Weights of a small GPT-style language model, trained from scratch on English Wikipedia: untied embeddings.
Each number is 128 + 32 x the weight over its row's rms, rounded and kept within 0 to 255. Layers, rows and columns count from 0. Numbers have three digits each. The size before them is the row's rms in percent of the matrix's.

# layer 3 MLP gate, 512x384, rms 0.155, rows 259-352, columns 144-191
099:166077107164206094134201135075111118159131195063127092162086132090107132189141151102111116149112119105107126072067142092136155148141138088138095
099:123148083113120096178170136165170130174157092151090176096143129113167107107111128131147105122119129104188121112130114135102140056084197118116175
106:103109178104162098103118105097122117112093176110176153164159120184151089144191126094115114141136097076118087098159128116141109150117105137123139
096:087061120102064159147159130162077100134121159153094136138108142091124173169092125110065101132160135159149185105110108170094161075117069105153142
099:143168151101116132082112134148105107157120125093158147156091119158118073141144079095123120145182105146165120153134128096216189185140122145079099
098:159144097123124098117075136164092130143160148065107096149137132096112089130112145149162074087134110045096097117129159142144138088160128073112193
104:130117121124136162159076104074116098137149115161084126106123115075142119108118070099118123067185157131140145151142136161133120105148144156147161
098:143137129108129115153139152092142134160088125182141085155160106122198131150205118090137168134171134059129137045157205121076085133150065145161096
105:157196099143097075095147105081155164129154162135103071127172110130117076153142149121120079091171133131148112155098147079125129137228114127147137
098:102145118146129090090133120116120152078124092132161058150094167095111111150084089155205129142170167142100165148106132119158165101108118156110120
093:143138103129153078107114142136115127148077117138094162151119123095092113143113085117108195097140134168124162112137123133102102133159124051142205
099:133121142116138152104086140169110140115153120066071077197162079123178138136066159108103109167173136134127141116143112061142097145138117103125158
095:149074065065103115106110122184116103081143089114075165126050110104117097175164173127062132114134045094187093134103134136167114163180177134150147
097:126140132082169103119186154094116052121128105123149136096161141142156135158118114141066111130137197196169094145091118090137111172133110095130058
110:137184147162120171174131091074134088126068134146179137181067134181126116166161114166121134151140151108112150075150151145115176132076138157116105
093:107115185124140107123178098160088107204127112132172083139134097084165091136129166131143155126095099083066078137144135143158132118121116106202117
108:168118170185134115168102114090047151179115052105070096138110123111171123147107161127092120118083154115091174172071079147168090114124169124147134
104:084110143158151103118135202111082120120138096155149143129043147152121122219141120119092098134140199139078177088066117137089111133146108130121123
113:141103082128149085090219195107071133132113111062125146102089163078155164163122136104121090101110102084139110091117135094115105102131158119093128
101:158119117124108163143109151145140122149148150170149149193113115080116114151079078170123115109157144146089105089086098194070142125184141181130127
106:115149059114120160117154094137155102156106124089165117123104093111111080140087121142191122096152098116121071102160123130000093147184131110113084
099:148155106182140139181088095145138097158167114074050091064128124098174130130099158134109179088099125079084114143177191149117130185046131108143128
097:150117147119162151100151086093155135155109149088091172129104073130135088133114127134129126082141052170100127096117176088106135098022077138168150
097:134148166138131085179173134136105142127160115128156149142174115085146072123146097156122166170121122135120102156168117104126160174133124142125066
099:126114089152117137112126081123155110123124127062126113141134160129122148127125142073164138131151186113115143131143157043120133159122192100151156
100:117143152091129130120094141130097149107149182188132176127152125103097106073124111137065131121078131100144164168168090106092145125151140158140139
096:126098112147176064127112149152169179093053129102135051144135151094108092136167158087103105092159162070118103142095091116109109130149121134189138
104:170144096096062148084131121187114112094128107099151116110143155089176145179129118053090164118072154125120093150189168043125130146108112096178097
104:086183105160141127072169170124209138137130107158053121163138118094084149115112169127136169114139107119138141128209107107103123146113118096181170
096:126145092152119107114122151129171085099173125132156089156141121138156127123181137167134076135094136117140116123127171135054152082135160173138046
102:122183073080140078147111120142160108102131079102160150127181133106155134153087107168156098129191140188094087167063169123118118061173120132106143
105:158126120109139119057159145100105133066136174153121075062187097070119132071120101164164111059142075170157089133105091053111095129122107124136186
097:163142068120099143178090123133108137124077118145137094127131141194181150158140128126099117153072117111113119199122163101155170143143157119141058
083:121121131120154042159166157145133114107165107139130114108137156118105096145112073116165098057189133118113158136113085119137089161147107119109091
103:140124070135137110172169130098191078109093138117140130139066101117155129140097157120117109150148174146104123137155202164081129167085131159071069
110:152141159127169131124115093127178083139098160100132147154136080110189106173119155101179138174155112099093091110080079155162128130079115170211160
106:129158133086122165130142127134157156124135158137139170137089111166089121121143084054118095155131115133073132127133184173144106117077170066176129
102:152115132136173156173112152134121098108172122121093072087207122174093127101107124111154119134103128138105147078107128116192156075077160162129129
094:157148141104099109091120094152117155142095182099086147121056146128200107148104154086090104189124163114073087076161126126129141095094097078099086
104:130142173162122133139161190110165092152186129089098155143150147153152102111136155115132152163129155116077108093107135188076089132143141127130079
104:100119141102077164171058139108125154099110112149060087112130172165137129124116121127108140165120131098133140108123109076187116129127140181111084
100:138181121063121124113109092059086080142180117173131147104112207140122088124186114151123182097116135160125148169138152144109153149115121145101125
099:134115108174129087157102169157144056104106156177167073073105144143112133149108069135132112149115075102147087149127139197077158112103144167118175
092:088124130135139154105161120089119047127114169115169022103122091113151112177137130109164068181127099126137123101139172119099158075171060150172118
100:134136152180126140194046138139135153138151175105099151109105103145125071131171166121146141151142171117090095130123173108094118134067099091057101
097:143123126164151131111163189195149101131107123108081138180163190104165143098128172124069146081160085081094121148145132135110158130151154199130135
111:137122151131138039155229141142107089133167150135122134101148132076143119146064116069078132096122147087053172157143060127032109133074104065143074
085:177089135131083141146120143156113115165136112108154131110101137135114113164110135070157193136161186211202110131121080116136139117178135157091121
094:193140156139108152115100108074070061116165090120143118106146104135124076105150173109158154145189162127115116157110140152089180153102115221140116
100:111099183139126109166100106107128140178119127097181152139107166166170144142123170086124149127129156118133089160077184060088128185139135103163139
101:127115163117081160112187181081176166066151084115112145118132074131166142110157132121071125130104135079145160093093118174113166163100152103146137
097:137183184113106135126153148127167079166162189163154092099172159130091113139116079117137164110142099114127137164147132158077128095111143125145151
088:107106135160126099089148128201084172130088105120113099146138136102115077111118134128128119162135157114117142162127101135055115110113127078159109
109:159109147091148110052164177139173113127087152190144164074133183156139094192129150114125117188166098140176087104118164149166165174152123141041078
095:139142103152177127139091140116114140221106169132156141177058105155087144083140112103132158118148124109100063110075146164127126160255112132168157
101:141094132147134141131146195188086163104095165156139096156144179142084139166132130111082142177123162116087052098160181070146185119141074090153072
102:094187083103127140130092127097116116142155088135177190101130080171179128167146125111107164141104149152126056150133212131139115079114119134159115
113:112202099089149107104112065127094091125160176155176161131153118112160099122150152125092115152119197093127118160136125080194155154147144181087190
097:137126091130128091126158121117182121115149117134151080123118135128132086135139127122070098133135115097194124156135118151132125104127058120146121
096:111128117143146144132142158085165132141128145073109098138165101091158100145088215096139077124135107073162139151095130088095089090159105152115071
089:093128145095138180140137125207123082134166122121078137186126166100148105056146099150151119150112156121089113119145086129112216126125108109079093
101:113172153089124150138092105133060148138116151130099076165093174100161133167175151100104122160119182110134135178116153061130116159163133095166100
094:042131092125070152122161125123151121102139119171167115120125125083117139184125122097116177141166164157124093137156116163083154122128143081091096
102:090147138163143138145113139143108073102080141170067140125087195186113083128148124126163185116148133141103133089093133077119162128171120139154150
097:148132137171098133139158125185113099177140119177166128148172187094135143071109184133140108125202159148102132093076101123147142127088105115167113
098:117154208203102136091088137116099101145167151137104150122134146103133069137211099118130131153177143124143136107147132136178144110126138136148096
097:100154098147111159123145158095124053187166145140125135099120107088114146143117081162145057141161094125104134101134154070140187152081077124094112
105:156207188059134085128106105094154123155083114119191065168086072096180099117117128136120114111108098113156158133140227052125158141190125120187103
099:069177159178132133130156185136161106162127158102110155088164092146145106123093135167119129140068140070073126099144205161145131216142127131102094
102:120044094130117150163111145148099139116163140090158128115078124093164127141100156098202147114116119154194177108076144130116142178153138153137121
097:070175120109145097127130124122120098134149126114129188177101059123152176197146068132143070125135104180155144146113110131174080107157149127086175
118:172178125122061062134170106122154102110072126186125110064123164101106141186138114152141150139122110164119111165078127174109121125156138123130113
096:156145098132137056116140126154143125113049139176131153156130102155177182097073125191168030134107117187150142175128189139121170156114123114108123
103:124128091102087084126167095097135140155111116112139104129189147132146079141128133070120099217191122154135105135106151136205144085134101107127122
099:100111141112124135115120177118101114165104177129099134133094135128112083117064097072083098130127157213080118127129185122078074115089111150145138
095:102130067117102098100137115131078127127157184174139118128079109163090099120138130105138160087142122124113155136126162156126136146092152172061088
096:105154108129078143128092127159167121127102165177149105182116098082131116185113077098153110132051108136151160143063116067127083073167111193167147
094:088222113097167130169140149114163154129125170119122132157162101104115092093123149162121151172180123140120149132137154185118162109112119080130189
104:097118103112085109093163129152088140097126132172071119109134112194153111162101074121073138142089105131058089159128134142147140158136092157150119
098:113137108149189127119093165077153162117139134103166111142100117164165146131113103179117072133152112090160141159151155209130086130157146159067132
096:081186171086173143104115145069144127122133167062176116150043132096131152148116133145143136136104115197151135162152114100113156124160055121126132
101:099156116106130121134057133116107174122105143154152062137101145159120082113148124146150112120179114090136122083093116155134115097156103091087044
091:117142110108196132092185171138170108120055122067138138110125139160130118139110128107108105111103106058140166173076096165137137131092116151104126
091:200179134091097112088135149114128127137114163089124079188148118149094117136159120119157082171134153111129161151114113125143146134134070192085091
095:124139174136109150066148195122133103078121143109087102156078112084175136130080123176161146179147159084151131227105117164195177113119132089192124
096:101165125073120091137130094081061108132212157106085182088169195054165124154172079119183089106138097168147141099131139134131155115103114146131169
095:124122083124164161109108148141092133105120074049231072101158148160139108058137124103144109072094164090125134111085130124122124135118067168127093
096:146128081194125130103131139128115152159146118123134193174133117144140144170107155108113133081165181136150203146148109108105128141187160161189128
100:164113158120129135126143141108094153128081120141130140117087149097142142130076113102077116152089094173185083117089121090120098175095146094139123
096:145119146174140144161162194095139092136106105122108143095196108119175121140090175063087109130191185122168113120148055106112159102095130077140169
100:071128121080108152169188156141107124155161137109104152085172116077135156153072187183158129128130153171102080118162081122139133162102150096121130
099:155143176127169080136134145126069124139125132118142113090156153140147056164134083081167206159096099149169175172135104139120086083185084158142128
098:160116113133146105073154161070124123143137108156120141124122178109144134116186113127108114161065173162104127085123172131132148121105112198103110
103:114185117064123131125105179093104115117107129126117179135149163080179125136082135130058104139085155182071129144125128136150109132080128113134114
# layer 3 MLP up, 512x384, rms 0.161, rows 259-352, columns 144-191
094:136127146095081157093135118125099179134156091134118112108199167125152161082148151110063167173098116143102031145172119155146097144084105107150102
097:137112064105098198096107098119141175119121153120134127073084160138128180103133129107151034100118147145127131117066145064098114186162160171098196
109:104096136109166089114075137124137150173100104088064073145092166096138165164159203102171104137088150132160137143151118118124168086116127090110140
101:100202124126050134183129124132133175215099135184085109155120116064144099114136149104129128157163116197172175183119118078107130085119142110168097
098:149156103136127075133094184173145146082086136089122124131062136190202103155080111182151105104109113094067062128112121115146104166094142195104085
099:161117129126071159115110137137147109156129131134146149105148107127109160102124141107091102141131100127148146128128151114137134093146133139142128
102:116087090057092094137113113157174183104113176144128091120102139130114148130156176121159193092104102115167176128108131095116096098131154075139163
095:178117132159097246096130181237128098137148148092105121156150158068147161108119086116156137153112102089062168155120128103119115087109156153146106
098:102085091095125143097094109148072128120126133108134139153111094167135111114065096135197168150093145077089093158189155130066127143113142113204119
098:125131127186090156148095188149134140100158157116144092173115136129136125152151163083074138113160119148155178118094115103096101046151131127138143
099:102144123122176152139128134175130132083136099091129132144128152111138172158107127120167103141076156111162123191096108111138187177129140145191132
100:080130193157133080073098141129121146069157166171167079125145201057125097134148108173183132088169140092057168152136140132111133165123183144172130
095:114122175131113108170118068152161116123132105154129096090191122140116176054125112073128113193098160181163116117181144110107168107124058144114125
098:171139090150125190101074103175116084149102125099129137103067107104126086107131166130120162157109088101151098101076107174148175129162083149123178
114:105090093145084076172161116190083135133179081064099180089160117156109181126122125114121086099179175127127120121116167162139086102160142171160103
101:104096138088032157094170098169106110150099135108127083051113102129176094127114118088129156089143125142163137135084099092119074084144066118154160
099:091127079171099214155102116086084118088115131196158129118136128079124202100114112148065157127120135106143110143161137179101122134121131144126186
103:104128163082137168143144132147159124111127121167088166155078065110166075193152104152188136182179098116088166133166147151069163119099142077103142
103:156104138135153096132127156116105149146149116130134108127066137087124107147136123124117156084130199113175178153101153122083165132094124089189164
098:125038133116158083189133102095125121114064144040072134126142136150109173089145102101120068168120102110154122119151125124105126148164105098087128
101:121155113165161072053184112150171135125124144183094148144112158131098164177105109131158100159166137072097140121114141092132042135088139169094125
094:137107142099090135145127122119101164147104150135113144125141133144157119101082116128141116138155128051117106151163128097151121074177145124098184
101:185083209102100118139183177108151189110114128067131113085141120111144119144125133161167144106155061168051065169080177124087118159101106126154080
095:113188109125137088154146101097144093102109147080113180124206116146135076146111152099158152134170136164086170105127103155190101093078138121161104
101:173113089151153132129197096148088127137077123193164146192138140141129093123133124185082089158044135132129133148160135166083051122137084093089064
095:151103111172153100090101143147176164092094108099126118153177097158149147141123091150056107111154066164128093115101100094104160121173097164104104
100:131199140132115169050119124085122133093138106089141117111097099116137156130138145130147085079067162139109129208046103147173146069093103096126108
097:117101080137140141131076195149112107130075102146113089119151108113118103147120084144090115169146120119109114147144153114185118159174118120123097
098:140164078162145111138156200137165107120112088106113115147150130112071023197120183078080139138143106154200125137155190130161081128127151189157148
099:113168164165135120139171088123197143164067117121090110066177204154142084150118138089144145160140105161150088142125112118146125176085168112122108
105:193147112072135078076150159139184105121133121092119149110161095090054073130086136117151102089147132126115127186124211158164057110105121126168131
100:094133099096084108116139089095158164139141151101101104132143093147126167097073093131103151099100099123090121142161111090184077111158109093082080
098:104166125197144166154081151170123097117111094131106080129075217182164161151133108124119103140125089138127146201100167127141104127116144091142163
095:089084104138090135153131116122163135189077096153129117111158146181091148172100135119147169133110188157093128157152130127111108193153152090127151
100:188143118111088157159069096134098098204077140141138106124143120138130152208138084121077145091102121116125133134096134157148151109171122122122153
106:133130163155134187098174145101226096134106157159102121071114160116139138079157111063117098106155108165149072137118110161138155118134155187143128
098:162140090160127147117130173108112149120180089106162107149111144172091104108131092096146097114166118124159094149133069121124127155138160141061103
104:133083118140139120104155130089071140185099142107177174123069146127155137123070118124067186122129089095142102177140189130059116132118154136101120
098:103129116106141143169145157156101178022137152139129136155111136171126170102052114108164120129114165158128153163158147110153168121151168174109082
098:163113147164159141102139091161147117117123164177150066061142183130112172126156139104167139130149112079177153122169103117175140107100124163119089
106:156120149139065098126098087171131091146161169172110133135133133100072126151116144099101166061118132079164173123119159056093117128089111108128175
103:116148115183146167175148081110114136107122159092112117128137118101147136087124147143085071144109089082116124082153179062064168121139081171142154
101:116176126100123120083129168034123184112152119167163106133046156128140124075136101139090098105051163106149187141118152113138142103047199134131128
097:102135093125134166132104120139118076164123165122131119149082138164082141125109153120125119167152104075166085124155163131076151127148175127123085
100:129117134093206127148120162121098143074102090170134138132114078171102124117103074164147180108130185116116097073107100131113109146161047120096126
097:137112197118136134115128175175109178082148099094084164147157169087107131167088147187126162117089132119155110135119071143094152070135065185154163
104:139156041090191137064095213170178057146118175116108144157169158204107128103108136150122137172129128145155160116109102112073120114095135099170091
090:073098121127082088128141125131124163097099176104186126109097153119134167156121159139158090071093146136126107137146086122118167088168083139155141
095:122098186094186137089101153096128128117115117146096087109131098130056153133162140185088120103124159150186139143090147098107223141104143153118156
100:146172116174121144180067115116084098170138123149192120098168124192076125076118123150180101119096121155098080146120145078088091143141134125165106
102:158099135143079086108140148108181099146165116110141089121162089158188119095099121113143131127098101130184132156109128135160086130123199094099087
097:128138187109191091130071141140122140081060127181161118110128139146112134151103121102146090125104170136124134140093142175057123168134061069065074
096:106111116210096115108145181105157130152169106137123101143124095134120147096140100110140109150173127081127112137172132122154188122131115174150151
104:160124134162129136149156106225132114122085142126108147064137135131195116181123119157156094053138124106102141074091175152164097125116157153099131
102:131173192172076125145210114098150063094131113110154146142146129073179104144090177123169137152114158131117112120156100114130195045086118126099117
102:147122149171112140120176125147127159052100163149107103097113148168084133159111177100141105179105136141182140149119156090086130205199082084122152
105:141074125155138138120072101116184192108188147105141107098090186098093091105185119166145104113093120153099111144193131100141101165110104084142150
112:133140138097123214150184222166114147146153110156109126119126169113132112117100124130139126132116141123150174182106131120083125105132124110148137
097:152123129095098039083127119149189146088164152081153070109103164107103091116116154160143156085134158080136100173065134115096206134142144112130121
095:141149182091109134174143115096072142037102146141184142128139154141176083178132086133134111158124163185107115104145156098176118182121115115160110
094:168196179103103137145151131122117118123151139134172104136123111154126158117148152125130097097152107121138161108123059163103127112170130127137146
096:172113173044125067152126124142140076122096085149124095151143188087114138120099166148142153076122119108112109140093138139108172120126133122112152
096:151074112100156088146099122069162069144189186153120161138130123122149111114099130131136152092125182096144108120123106165114144135139116122150078
100:182099096116064118058112107132145128138174070060116118090136095143149181149170146099116125119113126103136126177108194128111098123119148113187135
098:144137103114171121123152157129089138151132073145183109174145193150143129171187104088129074155028124133084102119131134089162115132092116151162144
099:087073107111161121180157083134185140166133135090139140113093102115164131136123134122111172077093132156129111156072119236161140098074128109109071
097:176116069101120095182143069106020113110164165073121073144104106068121147164128148192161136170156130134120086128101180147104151133077137125203173
108:152112102127147037162110092098171107106108174145106154119079160123108141133152094079162185138137155179095168130076152168133141126122174140069111
101:194140102123127129098205139102154138081137148125091107119050166115134134205165104125146127110068150137117154149131096114096158192109149101096098
096:055138191111111135148117135147165147103188128157178132110113098089104165090120093186138158151141138130148165131162155133111123107167048116143163
095:158093120108164159097107099131094142122185125101156172218153152137145104125187092155121112120091112133122121101163168174199156127079172145163046
115:130052125139080150161135100106094100109113142137163138090123122181154122157121061071198076130153122172141188100069084168160091083123065095115144
094:114155093098174143110079142140170095123146078113152088113148165131160143194146148141141116173050150097133090149140070122125134113145107168144159
104:170074141117194087110105159130215091137134156169153122087111050118092114053079101169114134053118149129126144096152162137087072069094140145106128
097:088112113094103102098163125113131148164137175123112108095103169162101149161143110070104097168107153175147160176095146126122060172099102106139128
100:099094093079206130175124142138068159185082121046133134146108129113086151102150055084157132162102144169106168187120145127144179114142120140158183
098:087150097146131185118130110115093156117138139166175179109142146169166149106118127091172111144157150072136124095114174156007088143143143155113159
098:146162140145090082094119129095108166120130149074179136161096135125117105097156128142079128141099112156069134143146155106183166162176169137095153
108:109130108136118126063160171110190191181141118160130106172059109112038140132081088095144160077113103137074087135092087162145087090142071155103138
093:131176103123100146128111141117130000167111161052100154170100155077129185146132073131091125088131160053169167110107116126140150104126155081130062
092:110078125149117101097159121158159132134166101105116115143118133082065101165060131127116156092216132191156169162103173154088119106084113082109158
104:106154116117098084133068141114108066167119140067107145113059101081177118180118108161120132110085119169066168119204144119128148111109135141166132
093:118140143134063101112102080090153124142060136138178137137088187194124109171142116179209132152124125127157107122126141078123147138081124127121124
093:158176150086077177168083184165133113098149150114170126110105121105197017084190089170125160136126118178138153110143137135179116136179130154097153
093:154110202168135140095121131156139106143126134148097105165102087133078200098093156169078145203126104109130145128137102168113149143089132106203115
098:166152063169121129128110138061136189132133120162118163110098147069132064133162129130079141167099148134120101144127125146126091126201155063091077
094:158166103134161113146146108155174125152117137133113124089157156180068168125091097161105072063163111102144175135122100116168159128130112138131132
097:174150102148138186083091126117153134185089106156095083124140116120123166115135172118076161109043127133094119114157110115097096189093160190081172
102:124104130091112147151098146171089176154174140104154072132129115125120107053109086154091113119117196067078139131141170090107118128120171097215095
098:097115073159132109106069145123120170118109059081132118095121106122090055101063112150149167145186122216079175143090125208174098157161116093168102
098:098153103102112077104163151157133095100107180147128091154111152188130060140120181129107176108141177125128146150145130128124100052087173135134151
099:040181171110136166119142120176154126096174110120127111161173150182109101141195123105160112138126119172125096124169154061149134153097084160159131
096:154140137115173144161096091129122112110136117132117113193151106126115148118087160148177132084128079120098131110116174129140076120141201186171119
100:161135126120124101121181171081128160125129101123099057116099188140079196091123149145116121169065138145111082049090124162130096121158114118183154
# layer 3 MLP down (transposed), 512x384, rms 0.154, rows 259-352, columns 144-191
096:143163108121126154105107169119075154143103081126131126136177102142114145184143155077134131152124185155137112162168100149151112204079136144126146
101:134101177063125111135147157154113105211120152155164107143140114070072152109169144107172118118120126100093113111080119086150106160118086124126134
102:121063092157128106183097135122097113037119108149103086134125190175136157123133104100122125164055119122146180142105162142174118100092156134148115
106:133127101093154113161107152142120095126095144107069112057114126102141111138129131140145142175071146151075089093135158081184139058117169096143162
098:106100092178163128157125155159139151171210105172158096129117137104195127129137122177125126115078148133098139117158136118141146124174108108108115
105:115114196090077190148108207152147139180117144157101152115177121142154148145099118134089090152178137146056086091183128169173086077150142113085107
105:105095161077152107118138126165129110087116125094115130137164105135131145056107148135106082194156105129115092091122132157142137098116128165119173
090:097140119117119103126137254157155137130162153104114168101105165093166067132194130146152130134093101230113117135091085096051120123055091125112100
102:116097117107127125148141182155090072129160101128107137105160162128101112117110102105079120136062094136120137146128136161179102060112092127131146
100:078103113140108179147101125099114119173171151104154092109080122105121104141149091177140092050130118126162159097089113102154125139172124129139101
094:122143155117130128135123145155129122139169084136126109106162182167090151193108127142138172141124064150179106113118170138106194118153100132167124
094:107130079162115099113136095086142141126143192163146094138144105103040084144195085106116104125107134124120125111110126135115121068080150105128059
100:197187143124143140109152158129098139091164124167166115164160141134062125121124069085139093143083166124064126140161155105201104118082091149131081
103:101106157171119100119165066197135086192133136105066101219140125198142095122125122097169088107149131150077174101080141127115037107146203112114174
101:118132147092101151102117150160133114092143173194137089111118077098160089151140175197100174092184124139094131096136134183096183138126147145171104
101:132145124152106082171146184124117093180162151090090114132105103135141131096016080125150115101109126119105126136111157127122167153087168151173145
101:086136095131114136117134110129126142137173158132132174114104097124131119156108171135124156144107123081124098019211115096134156171117112103073157
105:099094143159077142107053162090148054184183117121133080091136026140093057122122100141061147149125157134140141137129083168171111110086114073140161
103:095135181111182140082168143167128150118129118104130200135098080137084110117109137132110116131087132139116133104146152117140114078100146205164193
101:112110086092044108190113190152116158068140117108198146151159090137167149119115119130133111095137097100123092098143162142097113087123107120114082
105:092146100153150119127137181058138079091109118165091104136092167197138119065140128142134109139168147154098177112166114152136174138119096134078105
099:168128080149108097160131135128095110147131145095112150127104166094109163103172130115069173167111154104159085160130150157123087162088116136215123
103:111083115168150209221143141128078146146185081131152094161070170075126129115086132191126110054085144159151127179121140091103147092136130194107123
097:128122134102169144134139142124151109099130167110110134140107123132147088114156104112174162158198119135154125113138159112173113079139141144082047
099:134167121158098102141154097078132080126107143151091173074060211170130141108086145131087155121133093086170128143056155106141108154129149155146090
101:102156157114084100174138077102128095128171132136165138108131151137143113120129180134129111108144086124185128121152137094078063169128190159180134
103:110170187148088121085139119126132085120140103141136132192103097187108091076122182113169135068088169085167112197137142134161106157109171100138141
105:042120114145142122093087066123160128105125082089097143147119124136167107079102181158167162105128173117140170100127171130127129155138143124092172
099:200138077137127165081140101159152124137143098141090134121136191098088086165073176114178149138140085112180125106164139110146190145138196146170155
097:126130125151061072083115108129188095146122140115154123109156143109201130157061110102118161123176166156122103186106121142101189143145099040078158
103:138151153198101131236156154102162097113121095095198161018124084173141160183060128119106128131118142093158106165160120116160084072174118148097128
102:131157153105147173189110141089093138136138113140100139117039153135136096123118153183101097054135124163053162163109101115141148131160098107162180
096:182148156124164135106155147135180167079115100098099087109093124158091111124098153125150173174118131079173135115118122079193107161147224158123141
097:148152145111092158133128149153130130121107075148132079154162144106085111079170159128120115147066135092084142097116124140133137136142161118112194
105:116113112104100137115073134134113084200099116092157136074146152160071148123201121110102122073113092133085137096152089126108093126160134118140121
102:112146096122141089115118107157130131149122139083143161112151196137115209111164095105096132095154130114166116162158120115144106172108111129112094
103:094171116201069204106100166096100131152192135151155158066163089068154100138162167122112140166159094093063129099134136170085135162113106123134119
103:135115087140118100093170145117122110102107154221136162143063063097164082115057153079111114155127072117153178126101165124190111147096114085176114
102:161078143113144078149081117144128118092059142155092118151101184167136202148116148134135150116165114168179095147094140158143142134139114107106108
099:072065138131149225127081145128089164134110148131107127128078128105113148113125103116088135128077105098160116140152125178122118114169134122098100
102:151120119115135097098157175113110145105149152142178093111119100104122093137114129067121159140157160101174157168168088132082097128157092130138121
104:122170133122141136040150173112114140143127102179185123134106179145173167169189143152166150132050120129130125174147112132073109142107070129121072
103:140137158108126047139127115169104157130112149064129136088167165144116195139111120132110124110162128112131177091107164159105119085138114136152123
100:155108100186093127151072166172175123135114122125127153131101156122104160169118168115140079152148153119109103125092142118100147140161175126126093
094:086123129150108090137208104114188076100114125106106088150131135099126113073118125104114140152105156064077111167100166123086163105117078111186093
097:150159122176148097082126085178065112114118134166171115153116116154128063123142130129101128124092152131046131126153130128105144090183145157130130
102:066104158127068119129110095139163145149100087158181139145149198145111146139131145137105104117133093122090084124121122089096155162167087147111160
088:102113089097148131156123143154144125106156062134121113110100104184094095102114083136061138129184085114133159108132165159123129124106120175080128
095:139113104134152120095104198109123115156154086155190140109098107153096154051189131130104102134163154048124109115192114106116146129132145169131132
103:154127237152094126181111149140178154144116106142115117145126116096147137154185150171077035094077135069079183104092117100135188177100177093110104
101:107189104101139123114165106185096125128151169108126103124160141127162104104089145180107124100123129114097129117141164107203144129116218133124123
100:145119133068132115127127148094142092104099101094179107139116145158106125132191132166143115127090081098154161186096125086101151140109113128155129
098:155213119135160102117123086162103090130146090178110120146117095137117187156142101136136160116112170178124179162091136148112146108116148082143164
104:188129143135111102092175194102132132163134116071154177140114113088146145100177138123094160138107110150227109123107182088132126171079094111108112
110:123112163128063140127121102133107144136108116135159131153159128135158149134124137130080137103124112134126158106213097118162155148135112176101077
100:112159114116161133090144105176140172120119135107170110150143164223150136153109145196111162145100096160141125140175106174133109141163123106078120
104:126116166109082139097158177103160091112122159105116154107144129102102033107157088107174094102150112110076119160152101130100135085191129065098139
108:143133084102101122119139108086135154097133159160127076171108186136140141119155085148173163126173167213073124079111121091143128106165067076120072
093:129071142135165147088101099173183080071144073126154136137149116142123091142063101117104083129172216097094117134183129167124105152161117116122158
100:159137187120165095125135160147139215130094150097155187144047152134095142141068167094177134108125085098164138087094152073104164169145051142088132
096:124161156065091126117126167121157149133159179118091125104122124090081152085103111174111138032117152100024124134128076097100132081049129057125118
099:132111091147098128133118192125182199105178083084141039147168144171120148129129068132120143117180129125123157117110134159152055087129143115140155
092:086145132162108152191171132114172139118177149081067064117178078086149146111053100175121111089165119091108100115126108119137132122019165153146171
099:111148179118151076094111129128143152160180111149147163088128071130183138118065152088115146107208097136105099141164132138133159126149143110100159
099:128122174110105137098109079122082112115147121117088186092118125108135129147142114036135128124146082144113085120190159114135168127133132136162095
099:120102127125165111102109102102124119158185076123142124129157147126111169143102104111095178166146171053144123141178097181114125111150159137065131
100:122052156139108171074116122172161079103153181074145118145125108117185083125113174082117100143126153166092130117114113144098125117088196120133151
103:083084142109109056110188102140176111169123095154169132134129132106146104113133125141205123194104199124126073178127133103125124131164158089071078
098:144169130155124118141166098085202132101140112128160114140166126157147165152132116134157132107124134159203149151087143132119111122075148185139143
100:119141074145102115086164128108135129180177127108165171109142085177123075128111103119130149156065107138119104108167173109159122047138187083055124
096:070144156136177092107118104073092119117072141096143121112133101177101091114195121222126115135133146110186115148118124117156097128089194107159183
103:133189161123124143118124123152151142135119124117153067144158192167128165125162148079154178103105099131154095186096142100130135121176108187112091
101:109145144114105131081148156131138105142152141145131079143103140116109062168135099082144155148108120147108142092070139149155147099187191210104093
103:149146139129088169123111138077129109135118139164086182085083162119094113077151086107064182082077160111156124182094115072112100121144152104127122
100:071028152157136122116172208166124116185093166114116141094169114118113141145105115115134098158068118131071178181068136110094131056150118088148109
102:144163130141103085150118064102174127119084080167145146115152147112159104145134090171164044114119161088129093075125128099090142109188174149102128
095:084137152157139133126205145146050125106138074106171104091123219176154146086135137150141133130106104159144092100162127146152131125120143117101125
099:105100124131119171108160119152132156094164129145157165110152168093110078147113186177100103133085167140079068121097114133170118084158065139153150
106:134101104153139094118149246142192124131080123142144121087175086150105109111087092135059103131089175158070136156084158134061124166114131080124182
100:149141134172111105121113135141123083136103160106101105142082132118141135159140124107095124187145146108124171155132086078144146160086091136131107
101:134086110140147128188155131145154087112095117119112113111154068059154115146108150090140084121138083138194184170098172091139100114156118184096151
099:139124098140088076117182158138116132142179108141070144065129131107108173160157152074133169137106164098117136103160107117206102145154145148117138
094:083132124088166128133110123155125121148149020125116131166119157086080142128111133114125087107126158168109148136118163135152120152121103127126077
091:139096135129138106105176164178137118102059133152117127152183088193106108083149096140137087134147100123126149091136157107126134160101161160164138
097:134105157067134131098106154081102152071108177068127127172115149127106093103101150140120114156097152142153146157169141142130144172131141161201151
098:173067159076140126122090114061088105134127160110113051113092193121143155095118078097147145154236114178121132092101055116132121115130089067159214
090:186150143174111110119110105122145119168031160117134194134127177116121122130189152087145076156127121163153123117171141124123080128114116136136088
095:121151146124103162120157106101151137097206127148157170173138156102139166078116135156088148117069099157150101154112120142179174150110129129152138
101:059181131175131189130145106113050154129151112101099125131148154142145121144142135162102127170105128151154094137122143172109158154112079119188111
099:111110178093086135153182168124125098126104163191162113100072154075144145163177136104036137121204172136100172060136104162135108128105093071135104
102:068138136123048092117152119138100124135105136153176093056211190175158177096133128150142145178109159142144066182146134179159120146081182076106100
101:132131125136164106182149153074099111102131166092142120098075148110153124102115048160126094121074083134110158191128146112131134099119116154169147
100:161095122079149172102079099142106162117088088167178064149069125155112093115123136119123125136079139128138139152154098139165138098162145166097133
099:130154114138108188118094124092145165106141079116075099140076128154152111166097219139186136117129085106077110135151140120147126145133078154145119